config.toml
n_layer = 13
head_dim = 32
vocab_size = 8192
norm_eps = 1e-05
positions = "learned"
qk_norm = false
init = "uniform"
init_std_qkv = 0.0531
init_std_o = 0.0
weight_decay = 0.084
warmup_steps = 200
final_lr_fraction = 0.03
doc_mask = false
train_tokens = 114400000
Each number is 500 + 40 x the weight over its row's rms, rounded and kept within 0 to 999. Layers, rows and columns count from 0. Numbers have three digits each. The size before them is the row's rms in percent of the matrix's.

# o: layer 8 attention output (transposed), 128x128, rms 0.114, rows 22-42, columns 0-127
# v: layer 8 attention value, 128x128, rms 0.136, rows 23-42, columns 0-127
# q: layer 8 attention query, 128x128, rms 0.135, rows 32-63, columns 0-127
# k: layer 8 attention key, 128x128, rms 0.136, rows 32-63, columns 0-127
o22 117:548474578507421490471483529490481499483526485487497498455426420549514584456452468530519491471505516430460496517535507440495559483509604486420487496516528507439507523504502544486447494545576485538473461460516486489474499406560473570468487521538471477466533498532481442442547420493492490610472455526534539523507497516449513501517539587603508500524499468446536493436482497470510517532496
v23 091:531529491585541506498554437487439485518461446545547560492450482509477470492474452539614488558474532460473502444470441483469542490512518488500500441447505424504495551474502526525484450472543476514536443550449452463457572453474505506476523445512478534534517517474568537475454532490521518470516503491476498496485546423536511425514473431569426572511503462497603516534533504555504504475589
o23 098:515455492504402504459478481476537476488525488504522403474487419530565527501495497448460536484524499512482525525494548518490479490523515455508427456459522559515538453575559545505552513520451534491377496487512465504461452532531482482493460507464520522499505431506429474515572431446510389434528510512458506492508518499469417490503500463501511432486490502477414506469477525411520471556415
v24 099:543532493553422480482525475531530451466494591464497550497467510457410499570494501527487513423462467473489476506527450520447502531424492584490511510476515519492490499466486586472428472520466525434477452400504530471526417592551509474465508485561497584559493448501466438544493553540531443536472517499525531524547574563514513510491516505534498507447543521507478481503466552505436480456482
o24 102:516552414529597511544468531522465478569450408448549483514528454490491462470478486504465476433573512510491458442471444550523467508507519529487501516464517494536481458463514493512527606416518489516501536534477464543489537478422468487540471485449524450395491514497473548507488484515495553509496571501510494517510451445481454456447502521518508519544469456557497496418538391528541522570486
v25 094:454484479482446511487433459468535507497491443502517513539514471526485488429446569464440550463494507480441516570530515429460502466573521505516460574496535454460490479548537511474551524444490498581395452497537507473546494532531513530531482516423515444460605477541487575494553517507531539460448504503539540511455464579517538486502573424521517544535537495477526569478505493476526429469492
o25 088:476525432521574511581522500476544541462560504440482517469538512521472454576516508527511486566527529464508529521436452450521491515437501483488518494474422525596474560413492448565443496482519513507539527574547606445447480554481467472467498487511560508527475471434532504431462562491547432554504508475519533540545456444445478507535497492522505470495513535528441459518472480541494508561511
v26 114:469508525464538554517424483450493548425404516455451518462522511509524510540465488534482519549478463537427526550452528522554419544497505418546454531548562484501589457568462493509495531517501434548563524585451501498478481559492508518475526563512485525446530467419503494477537518432534501469539448521506414495551426496514548515481543458501493469545446480463513529481443471500490516525477
o26 105:571520500455541465406527465581495504541559541551460526510498528545575501482519505481497534491441541523506488502595479417472537453498423511523473518470504501563485545465543501483520537482461501468442422473552539498524484485598447502519531490457487500581422498491478484460500511467405529518506545524498508580570479490574478514536544513491462566483537561532511469477522554452481517451476
v27 103:466585455447522479404506512409538508519494492494420445494460515493461506492513467523466515522580523460471494472545489445497579444536458507509565517576495488522512508481571500514535474438504476532452464455522467449497473497575558489495481544571578517502510576500501486482528406472509551468514502451470506458457464510471510501380483452520441435444467526432500491517498488487539510481539
o27 105:532458487543477486506459435482524540450482444532450513538515547535472472485510540545452477499481504499550499497537543551455399545522515425607448553441474504472488492496503554535517494481517543503589503520475547527497553453520506495506456523477485507542493469477514488527481543459495415521580538455484448451495488518523470428541524466512481495560480517586483496561440461511355525448472
v28 097:452519555466543521512500563467545480443481436499437426504460489436583480462415451497564516488443435473474537520552512481522563543526479474452471554475559499494444529497520527528522485496476522440516506508543598522482465467513558503516505516529539588466557570505548505472577458499509525508486501467512466458425516493459446486502538469539485456534501434435566488505483530597473529528479
o28 102:585548413529494530443510469462452538503510487502558496519456638520484493460547519459520569498567525498472537456551471456535475601493487502559439520555463482526527494547520516479480480544476506505492458542499479499578483431506469525487555505544491456548506491504470493544499512471501491442517458483514570444568488464532488472549535523465481477471448578519430511561418454516480430477500
v29 104:510528536505488508488543549490442499507454561515513549452547509490499490515516505480516518523488542506523484557540486559452464513431379532542521534535526490485449490460470531439467502568467546450475480607459519513501545501545490517540434487528505395489497588469550502496551540512527492510435517457451558487437533509531451482527532456490493587479497406433496459545471449451563448482487
o29 097:483489511484582479463464433477486499469466464444580417526409582488521493480538447442500515465525564451510452445542565478566509482496479559452485536531456519500496489512513552537512452428448483483504488494490495515501488559452533578510473515490497540478540474596485504410553531565506519481502520473545528525528506465467599466488456458534548419511548481532488523443536507447469537482514
v30 103:573498503481542560482508491567469493449566465482504465440514480508478482531467475566511435487481448520478530458488533461498496527434473499543573454522458487480478529514515551481503424527499534422508462477477530525509458438434531484485491494457539558461577429520483564480560430534467493495473510440555494503502590521554508502510474558493525529511486525423552589487460420504546523519392
o30 104:483488518560487476409529482485513496504520522486484497529514567490506546490540445483502545489488465554465418536568510500555505467552568483506424547464518528588481491558466528475534482544476574540544532557441479433463563470484453529489520487530507470556442576564530467525513536497564539484533528532505456516556479491512396438479504501535447475416449533508520477461529528496552495452577
v31 123:438544472444532518499602482463486462530454545548530502533470568476436455450505535508462515514438531589485531588529419483471480497523497488586542460460495548444415513508453579488496476532522570535494503443529502431488541470501478500451540505464467480519410459439486464541481524561465508513535495504448448487453519485549517535472514478480512579486494433490487486555484493508522537467560
o31 118:534495546477459505478464503560555522423528496495445434531495466561519497546516528456458510505515523493444423439496615525516529579474504525436476506477540523517473525440494460536543504457457500500508434542443488575503424467486445467543497591510498478415483500467501449465459467458512530522474485427600547493529553529538516482483564479551497448555501510490483513519524502418516437496498
q32 090:502482536552519567452490391477480566506438452396481487485429537477470496511512542484513515420450523504587456443460510523542435543435521511494518479480433580493440504504526510530499526546484540505487416522531514488447522533457542527503530530439476438500515569500462518454482556564540479489478591522520510460510551529531449510421438496495502497536505504526518431459477450491502467495521
k32 099:470566504483530519466430459553466501505461404491458488495476507521505507507509446479461479481415514513476458383482535505588481492504517555473579483556467559418489571528507499488469532555543439503550427426557547468488447512468504525492506510505517540473541485525499499537516532540560590481497419459584495501495519540533498477412463525528501498536537472508494448494553489425523501524493
q33 101:554509499488530489522463485569590492467554536459509489489430513506496526518453458499520484461454558405576576533608482453522492548568443503528481468450472503540514511582480492548505486503549398465550497522456535532538551526437523548452425518498491532475491512453528566552502528435520485457569559495531549465484451472505486484482481484515507532483432489558520557489534467525523514536491
k33 109:482463475529563481506504515621492470483436510470478539437496470555495477498525492542526500438523536425562472533556455505488486462483438519545462494490523460543505495593496489460594520526514493462576510530468562449560470474436480521464437471461537515502529400485483483508495508488471528513496440531479497435451504511422522460470482479472498524478470461490586543496618475515549562527502
q34 100:461531473457448433418491488490495502542532480554474472498493483527540571444520463497490510472494475519526508500505508536473459475560485488499549490491431521497462494489600528475458516563453583565511532409454493506444590533494542514397459508574544528451470427432431458495576475541477527530450548497525445476473475477455483538487483477464548545529548555536555495476522528493507540504541
k34 105:527540531456468465476470446514477490527481517489502525498509455514504560515474500544443515453505494487441595530579518514526454466539493535533554607439474459519457559494495551462400422490511546508537399471549485488534577428516536551508426463538547500459493457497483494535457501525456480488457524511510469502478510507474519575495515535484526577535506589525529503498508544460464591487559
q35 105:502615546568519509567506488482531416540571518435467579466517510472459480509464483509556507451559493466439507483430521485482521504504536472472438493465517472480543544526566531435463562546493501499497545486501563427526506499494411530461492460448459537439513496541493491537536456536481531507489534448530564478526550471403487485521458526518500521456518475549520466475540451421459459546548
k35 100:482554506508560460491463470399468500523508495469437498505529452502483539434476478511457572472556526432518534465406436508524488547452548456431475458483464480531446572567511529444475572502467487447489478547511548515471459441542440472482514487513430465464511471526453544537504478545539507520500617504493568499512439456417454464483459509475483460533526521489532515460494515523512453557469
q36 089:475510499479550516503494465464485455485538488528473501497497509456565543517447524549421488441524503539483512474600450512565492446481462464465541556554447492507529481569488544518550474485497537474529429522444512417477579512552512524495483472470466477506512461489536467438479536482537466533521548444520569500488543464466460532521375466513540486468482510583429558500560609480492474510459
k36 090:525515472554524543511552427557503508482500483561413443479484522469571507517515524533502486451425526516557492474513490590519492472452545475462501527488528571547451457525523461502532528462559526450538415535476546482477455507547451529521457509463461502496478424437480528485512461460541485541549544465483549519428431505483506428447422481462527506526530467508583501538526598445459506513492
q37 109:478484541440454542532495481449513483506521498475490492514527525460478493533528540537493492540572507419560465551481553530473497421498548501447466480445535532497550558545406529457495523411485494525495504516508472526460513438460511495508471523427471494480518519490491504509528481490448433515459517519588459452497539533477412511474486481518501497527545461518430580554438397600526468561580
k37 109:476481525497506467569599475426394499476482487434469462501548513573466493561533497491545507584494528445499445515467476536516477415469472505465497508489559504495536535493523530496493553405502460529496539453509553467544472435516525495504530422461493521520498482457462461467506503466524484569482433585577580532443578511483558445505433447488546496525524529516519526523487522512490527505541
q38 094:489509529518517469531570517519520474527491521478527503488463474504475472489432582471506507555439505572573445500501494495449542469455517506481419503405513548439431518496502556462494457480579426506476478521563464431471489512557451481550532452529489516523500550460515448461421505465441497475509493559565478550495530499521451470486571525540504526545484425449425515529491506611478496530466
k38 094:505485577517438491497462501475449429531524555568477459520493550504536437503491504495561533514471487480473492552510556449538519432444496489533462523605526511408470515497556507487496507464517521571465522565534437475454480544516445503567575503498472522547474504452507506418445506447512423508509440512467468510460553493488507400515469543493565531470509471600496504489488533555524490552466
q39 096:507509555502546493515458482459494493469475452433417453464468416581549478541488533529536516534450411487506446468550467478481436420503462530452516551504543517506420451498558452494538545483518464527549533476562586547459533522521489561559523461522477531433534520528574509459571519479523484479486438500454496512527440538502491446580510532507499468507479511518538473486533451478574518454476
k39 097:498469537407503452503472520500501508518519487475447454468457504513560486532462520554482527529387474511469485452527451428476515460473558441407586516434483504513398430539453489497534494487500489493529515533572510556489498545505554481424537520502525537506436548502480457514553507518493471514480463509521459590538431499508448473517511529476498505474499483472426394532515452522491483416509
q40 090:550495478511414434505487473484475436499497475516514593492414527524527440468534420523473485513492532494506497476472445557427469418518437497435581504526512523495555486537508496523562521507516496482515463443444466489523456477562501568451512547455495482550495488452558480508480488473414487547529480528432436434512515524547495475514516506380500549530494565512549473492568467518507564489502
k40 098:507493501527567413553514498508496485469466455505521471451436494492533516450432473515422484503477495474528467484535451553472550544557489496501576580474478506436527550524509531508533498374514507456471496401549520510504497480490503499494457464470510498533469549457547493501475529504448506482386477557470450504489454477549448536547499450466453461572444494460480447507525458597573500502504
q41 096:494488436581395465510467492491500512491478495469484476451505447491550482518528478377615453504461511518510505501450507558485523490517504587526541496453524499526500505516485544424448493565580541529528525483476495521600425449538477530471469414505509488479492540474471530508488563478541468448509543513440558473549566459537456470463557577478486490523444514493460523520524504543516497492509
k41 098:432417478522427431504427523485480468514516408508493504528486481531502533535465537434571445471507390488532507459504531473447486492541543520552523475529504494471491531501440568459520489521570500510543455412520451434510416528428540467422462475527533475542442562540487499507497490505505533504472539575472491502514538447540446508426501519542470557522470527536527527485549496530542519514537
q42 083:490421444553506536454504502535498519474582496416478528457555547512481467527485477502471526455517509494460494529504376569509489404548496490483493472572456588506561502497435514497515498468504577539532590483436446478508499558475510477474502515477530433504488479467540505510572535506450465429537463501519492545465499490477517479482505533500485424503449530504433449457486523522504480615472
k42 090:531497429587480548531541461530509549509549529437507463414552552504441507506470555551536489474552529450481481561451441494537474455525536525538525522516476543577511533480496448544476421430521527453523496456499468461570526491432485502526505507543465490550448498438495539524594513519520540494555483466453521531422457487549528518469451517495490515586474543477476436458488514535527528576493
q43 095:497529506571547560525495474497498508433543518537521442513435458512521536560525509468476436504463518497456495437551507485447490540488534520467444502484468460464520535586490469477489484461500578534507545477551567572457476532547509418474458501512524502481509520459500455571451569513441502452551484503493486522444493563555463573555627529518421520495463526484544480462526506544491460435467
k43 099:542510501576490460371461452486538483515572492569527462509499563456437488560590518496471530537546509555464460434522486441489501480488525485487493490471538513457510474622486517502478500485459573483427510549452524467527426489488482477445502510491578529476556461429474511498527489529439459452451493539466471549473489547482475476495467515540463537475574493474513490448474476553574506474505
q44 104:463502477474541518483499532510424535509476586459516490466477580438495464459433438529546495469534415510461483511528527445536516537567515488519541537441526501500431486493496543545503497488488539533523469510519532453472461447485535511470479515565516447505517498501451460518411548520451474575447504470586558461430540547560522545534533465534525500538505495507469475518472411469594574507436
k44 098:529449469492541526472521493540438507481539509480516487544556566457516489436476527492515537425535481523461516492570545499508500505514485469513444489513510517516442489433505485487515542531524483539541453517532490508476474425530470479490578543539488494443529582434543456471431397494462622546511508535574553462457502520485599515495478432530466550500543541488476529481487464546595500487567
q45 097:522473482519537492424446477576471429530480557504544520427503492487431514479497566459523473473501555487471409469545595486503526470552461492519507561530493481473436479521541526442508527477546509488530457532451477500405417555516468504438551528515483514464515472520508521503545453622491489461446541496464516449527452489445500509452503477504473426477561470506537506457518497459453433556525
k45 101:553516541489495519466462495514542410509543508491514500470458509427428520444494533458477435456485497469497454469513509535542482385498586570492473527417482468414507432483557510473421549556519511500501464518407492580495466538495470435483556443490547490463520530482537505488532485547485513501520567540529518523556458476472464505492484522531472492563438537514537500467543540567508551553528
q46 102:467498557474459530478577486512548526526490525510485520514537440528417539469513499472499494552517455522460404499446515469517519463534412546473577521460586442529504541479510442526497488501461494496477519517551481551519497488479505424546498444442499486496460445542528471482549560471513506511513500478536474535586514529526618570481515507496616468459509472569516538519577466548472541468491
k46 101:479492450389481438488583484507494521469517514531512500549519436549407558469499530469490543564471552498420467471472542523569560487489479512513493505457498433618509514496537507501465578429523511482521477511513450520522487489525578479557482422495533442548451524474453511515506505485489525519464504513551469550594485509542477537450553529487550440433496505577484492525495475486497514490437
q47 101:443535526516464516544475529445493497539508471574511477577462541442487451516489490491444572508579580432495499452485497475451512500459518517571482502545464485508478490563499522491501568587504545472535465542496494473508552509491486479562467476568485490447569535485551522554401544515531558531479557499592481495438465447523525501505495532437557464483582437531545528490436483501520513478457
k47 097:438567506561486525470524466466494432503475510569506496474449545509550434498504438508527468489509555535428508460476438512493538564496559589526490475503473535503527504504500510440510570553552431529413529514498490536519527495536487505503470523457541504483564422515552517511470470456592527547490566562541504508414499456431502537502479468481491397468529444483553476528484469466498460570498
q48 101:512486561506620534464525530527488519533515487453540512429503436515593517509463600495505527443485414530530537486483481465493445450529564541487556523594502498501507488512502510483527457471504432561449550470543468461540511488514479460501446511481449477519418555533557457480569446514473495566508491484514515489556495439499504529518582558486529428545472521553513516459470495474470457502560
k48 105:484527496538493504484583514488546546497603506480470505517483470459546530492407602483483565501441447469446494505489497519503444497531527520459542529526502501505490461486533446493491456527425445546488543549538430550475491550510481490464407506515420499518493507464457463512517526538529471503503429454411515539511419481506494440482554445498573419544541510538451500463462533540545488446542
q49 095:456503492510501514535457436491455510536458511514549494541522489479465526497431546447446478487466420494544460532526553467527418507489423462543482512474504451540473488492544461469526537421449482518508534445564471537521454520487447501489515511518523601449526514518476426532460502482551395439455485534504538544474563425494524514512523537477421457451451512565500451519582423470471505502513
k49 100:483495495472477490533471459520494499475550522510532471498492535484405560445385513479523500475483509542478479411552600532617477476520414439514487507396493491469429452567462530476501474473531498484494567573548561501457484527477502540475548562463532539488506535480459462465474547444506451490492510446576505492519531470473511492455502530475451533491525496532509445547498448515531444469472
q50 102:457433471446450477563506478491433449489526491464566480506429483477493443419583468462549524526563434528483490426454464446462528457537488446501534473553519540510510461500504490506501459494571537547538491488554485497507468508545424471492528521463473468549436474514498540543538537534542534398494487459474552545450464487558468485501521568489509457565437450493530560503543526517433484551507
k50 106:534524548507427512565531499474501457476569504468563511440492464419520514534515554488504519440549467480487486388469518444459515515479453478493479506577463544527523452496475521452504506484588519487542533480547445540587497512465456420436503478450514474482470512461537491471499502491559540355483476526452478521492476482504482504546453496556496446450395497524463519488489562534495495506484
q51 096:533539478466506422507528535532420570490455480536533465472495561475540467456461470483507450541556576471449467514451510467413510483479509455477482502530520440447609506537473561508500480538543448484595485510487523519488527488480506521448562540498474505505642555545509482538528564497517548561476460533499479550464479530521533422507541463507501504501535491448440510509569441509504486515473
k51 103:506552517498540485605559499551428526546495493458517497527448521526493569468467504470487518475556495475499495499456523451449555498444528538475450454465537499465583498575462474485492462494503487516510474423488482484530514519568492445506558492475489536455566588481612513554489488525465522545469478587467511601434547537557474474515515468485472497589502496443513519533504497546420500481504
q52 092:374495511511501489518486465455505459470521573451468525501490586512569476537460450469445452620453564489491514449576472533511525487504478502530547527551567546550483454497527454511572560463469470528500461469457554522447436538529513437474489520516516503517421522501512496496425519471515561507435552528460525523459444464530527528484488503551488433513522500513502497501571500535506459443456
k52 098:566526561550505532526487500482524537509580459489492528514502488529530461516517465519467445428456549475491498455529505535512503469445513513513468602478476522497538478512480481547554507466561454486471433570487412547469480443473465491458509500425510544521467493535491463419487540504454562491464562543526531546467491446522541537527523562480461455500503549543476494522487411467586510393415
q53 100:561488494515508488435461555550495463502431526506516551463478523508498448475512487402550512509492523507492483543541560507472533418433508463581415528549456514544469491548478521616493444505468518477564458549501497476514448480465429531477495485469494407529474479385464498496482551439509533507504491486544492482470481545488404469501488499487538452531517521476573492536556522470448556513520
k53 100:530527452498460489518461527573557412467516449480549550506537451468558458444499519451495439542516464461432520463539482526497577405490484498528492423536511547518448558500473534533483474499467510433508572556461487563467447429572440515488487475437521420520512497443553465439496449492466517458468483464518507468496482534506516469529485492493520416568506486540534480484500475546421515474535
q54 105:496468504545381554502518521470467544550452462489528509576487494504529479541535563504530438405548506469474535501525544562525477492512539504493515489447572509526452512442449461543479463497487459511513509511557483518576514513513442509479478398488475478466444527487534401486471544499498490529546545420483485473516487507419504507494490507458564445548470482497481568546544532479438424547573
k54 105:455485500477495492526539480506453531510489506528472462523545430574510440505496544542483422488514466494496489423444469551595547503519528549469544572500515459473502437480524457496571464520429530521513524500566490526505507483505491493540466404482521434571577483455477463504452521428499566557492469477480492480526480535533433401484491544550518492500561495460472546527503540417441448519554
q55 088:469487408497510510595461553544528533442428478438453516524484498452497512522552535543455512458485518503463446531539503543477465512488507455441472491510464560513553465547475449487547455449483490582471591546477473514475532523581502547580536512445513471494482498454544482502552529485589543487546513392481467565439513455503442546457487488494506501487514466537533485434524469509489518450451
k55 090:494508502526509533518541468472524478456497452459489491466494496543445460505505419528458505521494529527481489520512484540495533512493528455461522506491491536525532425566469491495494432482473436544532552461473492471544564508513485445557507502405550473545463486527541454574450515486566508435548556475437437466370464572552466545491563568503452523441509507564537477461530588485529507546455
q56 101:485514525566489485512582498467458499473468529500506509515520423468500463495552530496479520433502478525450587484422403460554522458511553464452448489529539542409491558571507458454542464494521553505506510518494541488476532477499485479583474577493509539548490422550531491521574533505564530450554459577459473491485486538490467553509489475529453460481486517424504477573441544507488479568501
k56 098:511483592572408528553552436503473598523440528562465494498479456432498485532548580508522491484490483457514566480434481445455479466491495475453506480519493534492493548497521467577482565556525509529456530484386516488560585441483511490477514530483486528539479536494473578496538513507503581486508474536505517454476528556486526539494479538485497497516547527453473568495415522555499499551471
q57 094:506577555518441491554530523491519500519542459537517484455440500509484513478427472521463552511527527498481508456486524478467540506524460525507457507491480533548492491485422531481476421519471529539545514508426472513490509518562481475539451526524532533475496536448584499462528449523461435479548505557427499538611444556516475479574558504482555538462519637566518442456526557528518521485448
k57 098:549545504549432461538494465519491495547519512563531517424494560498524551379474465509438569565474461549479474470482528474467530488488503508519476490442542501536532486447510490486593515462465587566468469561494483432498508502496492571539521503550535479495480482466488444525558475513433469504454519482495560509515524487473410496497547561415540478464472551480454432499590530524497542490518
q58 095:503508502532555522500501488565484505517447508436531557457530535541544526465466516430449507493439474571465511562424515460514510471484498540493473465459497517456490510567521436486489538475491502585525448531529421511471563408454425453499571491502521488503469447520474545543557468530480616478486562475523466467584498562492460531524504486500491497507500473486521375560534504522525469472476
k58 099:533501566454514489511470460521477453549544426517456573524518500548449502431506503470503476498516509505421470563498530486503526502541468564457559410563521525540493513553514487512483506525463551546467440550454532507522566439562511462460502486462433479520458543520450506485507507530513544446492514499512498550530473454539423522508478518450632449474580520512464443440481544554564483465473
q59 092:495513537509491487467510484460500504484526483480542489515467533465539470504519457532520427444432453483491433495561491510534541480532496516505534501559580484584468444516483522509510486513515586511525499554441466506448513467492471462398479489523508479525537537532500427404467457567513426547462470541647518535541517514454473493509444505520438522538540450477560578477518513458537558469533
k59 093:514450479483423528465469510407479509458504406466550507496473526477552553511511450527474496434465513469436488523545484446555541523567513437552515556544526428488484524527495550501488540493502518478524467509527470547509475472547482446506487502528447471579571546560515446421525482558505513520486493493561497514487478652540499462476453507490426530515506521487492546489578529444536545534505
q60 090:432456554500433506602570528457427435498520476436499516513500455530598451439548449474475484420512527448456525515448530513521513449495531595476530483545513471447453549533532526563493515542471493513522542503522430480484494531506496491533564529462520490492553453546432543502470432570535524468537479535426489489528491496528456519487487527514527443435502520490531507514531473539551522552439
k60 101:495444546495497528480575475427435526521491472479528462435571509452548570487533430480473483497459508478469522461468509487482526529545506580526570454469487526480468500509518544471495508399557435513473469508424491476463529484510549563468536452496526499502488540532497551531492419536574552473438472475508503540501390492562466492543519522504495489478442520516465506543525485619560562494491
q61 090:477485519508546513497486421498472462492577554515533432477467513490549519531498519534446511452441460529487440514542472467565581509464467484483438558478607495382563510491532568558521490498532549556559508479481508562488537479580509549438459487469566525477428507488491475521473490488513509516451504448462499556517511476481476449493471461496500531477450555459465522550417436489454519543491
k61 095:506475505539535530475540504536493535529498495524532499531488547517536574592526530511475551443463489484526504530509450484487459486492492471512467501430567486456518493491532635498545505496489526563552465501461597485489499512564431512425605463468505444519497534505507421479530422470456430492474534507464505567485463530498497570501485494438584527510518542444519539494411468488475480525448
q62 098:510482452504522497579537530564544445488513520460489463447468562471542480498538575417502491505513503555599438479551512521483480516516419544478516460480529527480490533422531483531552445485517509571500514508487482419515565523545583451456510460458522539555447457427519494476585490503470450461475481468420468491498516468545513478477544474499538484461510558416500443521463536498548510524553
k62 090:506476481479476519503525494532515517457497507454516518483481480449544454433547514536445507506473431573558442502513554572468504480554475457501504479435577428422513558444509509506481513459520530561518517472515445425555613467461537521457514484510547512477478432491608510533547476457467507462507503485437491540504504494471490442570581502521455475498426570525527474502525546479546542522455
q63 098:473516539431581476467534472505508535529491484497470470483506474578500523462481431471515484430497520517439572451525537487454490452506479525494473435452508477521550586527479510482479528446500507527522425527525472529439495498510470518513542495512420498485449474469485534454494580562471614531426413508487469556486500519486468518445469510591456557545547433454523502433525472491486584472505
k63 104:535559572410488493480412493512521479558516487450488504454595461548539476552511460437491489468532583517446518533490494449479514502494489570482506446524543527508515522490470483486487528533500517492494574470455509579533517630538517560498572511511441536491495489435446510414491510562449489518447497494469503573483479542461459491518497474527504536483549461475493522446517582506537573479459
v32 105:523492474518427511485506508492474469510519527538493517506471487434605521473512485436526473399467601519521600537528464493517510589518494469480537457475510495449518500488527454493525462449493522464518526509518574479522486460504532459574537488479388481553466616470531513478581510492505519429487461486518537491489529549418487514531514495492490435526450470490464522379496500501462500526489
o32 102:492506495442556473511503458548506529531475504476557464498548424565505489488521524584453535574509475501482479536471544614478431488458503545453465546488543475539447504481476508522474560500444465567456518439545493458473541570502489508481538478539543521409451475517490429501440544521500489558519500535470465473510425510565496438474579467559541527527507505546546497583545513520564488502520
v33 084:544495458543529520551449465495448438510457548558426477464446547502530576466481546511518526462491485414475543474508553503459491484449475496481497555418565467525513508557514492543505510468525478471500442500513427550571556549584526527493558506507443465536503554463489528395524562577465475588488551548486505501469482530535527498494452515466494511458419488446517539496527457499468494454493
o33 084:519490490476487478511471513556551528551518471468530536535527542470475487448546500499485481464523548554481437505587503545510478559510544488482496463501467516460564512457507436481479459537435508541478551530526472483476519467441436435531480592530526536472511505510553508580512462472625444366521464457480512469549486428505462528432577465558478503526542507499466466510513582509505525511524
v34 091:565501419537503519501470456478437506475542501470517504466471461405554569512460497497476530459496430445498505444452470546473496491427540479561456556507491542559559431462554451462538462511513538482470515510522521505529456531531423534413495454522429515507546520460495522437493512463516515496587479504492531509477530515539430535559577417459481506455467515474497471520538525470444502449428
o34 094:466476533499536491503521494567523557581467508449473549573474498535410476479537480494509550548489556514508481534551493506494527521528430499402541505496483487428441549537486532466455553444475453591475489439418481428467591540505560477538537572449490448504462502499510424510505502467489504482453493523450472532493506501423490480469457480584553504520479521510481490453436479514557495477536
v35 097:536456464517474544518525505560514439506465548522537481549480469492464500501498463450504429487473492540478523582493492516568554523469414516458533510402403497519527509568477517588528536450599492532500501457476545523475492511538452430537510429532501616462560471469463500536535570563474541458425536501544534484479503486457532544478454548480463480534488496479483507520520541513463537506491
o35 095:441489487545505491488473511475498560486546460529474492480440473524584496500493572499499538485527514528487542444492568462434489543510556580574477553580537537523494546431483530514490483552476545554524536537535530467534487470441516546432487526571484405540463521577544468470492418473428522543530499448494503480546502449519413411539552465516517480463471530497506500510482502488549460462543
v36 095:488488550530492527531529485518484389503477504418484480509509551493561574458410570589521521535461470442479515490541538472482584495479523493483510565453461566511512536538475543525464525478510558495462494482439471477510492547450515527432408490491520463428534513535468482439522452429416482509472501506480478586495499498520519581480488517560526441466462436467480476535519513475478505566515
o36 101:518500443468436452517450598462481506480537454546515519485499449512447399509514458415490493487546529559554492481511538478485519504548486459504471392481524479503510433446536454508469490482545470475512547507547486510464479508553461495590590461502560514492395530444497538481464505593530465457507517513500552468538423457484500400535529534524450528497467534519491500478506497526492527454486
v37 100:504495451488468511547499491409471507546476425482503479536565545497511517531481543545539471503415514480538463493428519504474416520521439486499522500474570558493495493394508439528481528587457508602474550566517503552503542526459487461514452481487467483500520525477503468519421537554428487454541433550414565500535515533513525454517475519452536514453467485554531477438508426515496521509500
o37 099:488502541505540542446490464577537518436486557504477532517434475474451515466528481452452537511520534510472526491509466520512539499494478498510544511589398474466492524546500499470511465485485475460454408437467410455539435547551516529475515497462505507512509422447555525480490487468526484554529562451529448483477455495482529565495519422540463492486572566475538410565539558463486538487421
v38 090:420470493495508531522492500572556517452423572532493496486477491523497491551447465442412447516467493600469555453469503536493459479485493517568476474501464469479476502478514479567474566546493489463539563515469478466421526444453535502505554538528486550487409517457507522583496452458475498463514562612495408515426551495525522520509483508509474495534511490501545538460481505430520499463461
o38 090:530435520485483513417558471510471545479502427514540431479525487478570524472510528479555539496550484463487491474509505448526492474491534499470488494532529540544590518431476563458520370461557589562506454516570536589558503487526535516511437432531537463571520434521543461513521498507500462502455488467513513482566539470506515484535497491511563458573492509520479518567497570522469478508533
v39 099:503542524501488479454472514530490525494511499533451513424495462461504509492489475392602472500492475459558508570495514502526534502459499525488504527478457470426489463489488560523498519569484408517541472480455499464544470477459512500473584515548559515536577436460520495420449475505476474505535505500584549405493514548425384460495521545450507573536476522455478497512481564463477506522533
o39 100:469542407546559485549504498524516532487483488465554524542557525505487523501473485605453500416504535508452543521474476470445445471531542556476498524509507467595556575445484453485562538490464550434488588516509544495483525547551481470518472484413430455482413519449489508544534490502491574509501499500467480525474502488516564506480446481492474464459514437538471480472558416541504505464460
v40 096:487462544499408559533431530489511509455510539555518469476503511444527493469460477549526498500520598486543548513399532468443576485473408473513463567466555562478503511501422557454500557454502507493408488534509543522481516485520515476523498514510485567552488484602473526436519529524486505502501465526536543462471500476509539526528439446472489481463571502538540426444455517516547474452479
o40 095:525519486513474480453527466559477520519447462481486511517478466500445483527589543502435449508466395553482467480581549524503451494575542520488549501544459459460489451514566477554527427558475548544544480474443434494488476517459494494462543498559512480415512518407522443484532432438544506501504522433496419509500493529442471438515545484485474491517415475443459520538508469474507538482506
v41 096:469404478473450504513502456507528580583478547495499583483380467443402462525494505542478487501458518550508514448525495522533542572490525464492571515498440465484447444494463457522415546509490500464502574504531515514541512466556473537555511505485468551466498492512554497544465499522492510447528509555504487561534519507481493516440543513379529486531462529477548520471480528546537525446451
o41 103:481538516551585541453472499477520431476513507502485452526529543577577518504496548374483522513505495466520458526488519521495444443436442542525419499497527558489546509517516472525496404449527539518494433549508513453438542467526540441442505526537481438522488487413434517438522560470462533531449471404453471486491489512518526465511503515583491487522541500490446458525541516473480484500480
v42 085:530465520423457497559440555542450497540478498485558476501497490497488522553474485483548435509448519548569509530498479453574495614550508445474502519503528419472553532477540463498548475483533531534494531446524536421505468506539485492507437478462475576537428509486430524469449504493528517588536498533516516565484578489571493507556495536440491421489509519492482465556526496464519554430466
o42 087:478499570555562482442496496459531503495579522486479495500466439469514495496565542470430531521567542473464483454511510591489511427478484580504481531481443581541475519562398468530438541507471535464537489488472592595470541521511551474506568479575520459496540479522531476543557512490522505480479458500494496490489438493452506484552485500530485523485470519556540520397460485514537492566489